python train.py --norm="rmsnorm" --rope_theta=10000.0 --parallel_block=false --schedule="wsd" --dataset="wikipedia_en"
Each number is 128 + 32 x the weight over its row's rms, rounded and kept within 0 to 255. Layers, rows and columns count from 0. Numbers have three digits each. The size before them is the row's rms in percent of the matrix's.

# layer 7 MLP up, 1024x256, rms 0.119, rows 1014-1023, columns 224-255
113:080083155157131102108143128091124123063151112158127106087161149168150144153114179121152188135166
100:121099100117221206118174120170100103149151143115102091096109148157087191151108083133067105129117
099:146159173145125096209087140120094141112114100106093131112123090144076145130086162183109113208146
096:151155152124047128171141153144099115091157130152075084099143060149108211161103127104134139132150
100:191115089130172096168143126044154098126135166136119135106155092127144094119073082130121141187135
097:116087104078119158126144150122164133129113069138120130170149160152124121169106122107146207142117
105:199149164131106146185167177118049163100158180113121126096181140065115172083135151107107162138160
113:168118071144123136061143159101169135148086132179148099119124157127066118166081109091177212151155
099:134133154091109089139136146134136090136069106132143118113102127124145109119067127107090134138117
100:157049135093154153106103171128117103124127164128148157156101117087121087178130160208109112106073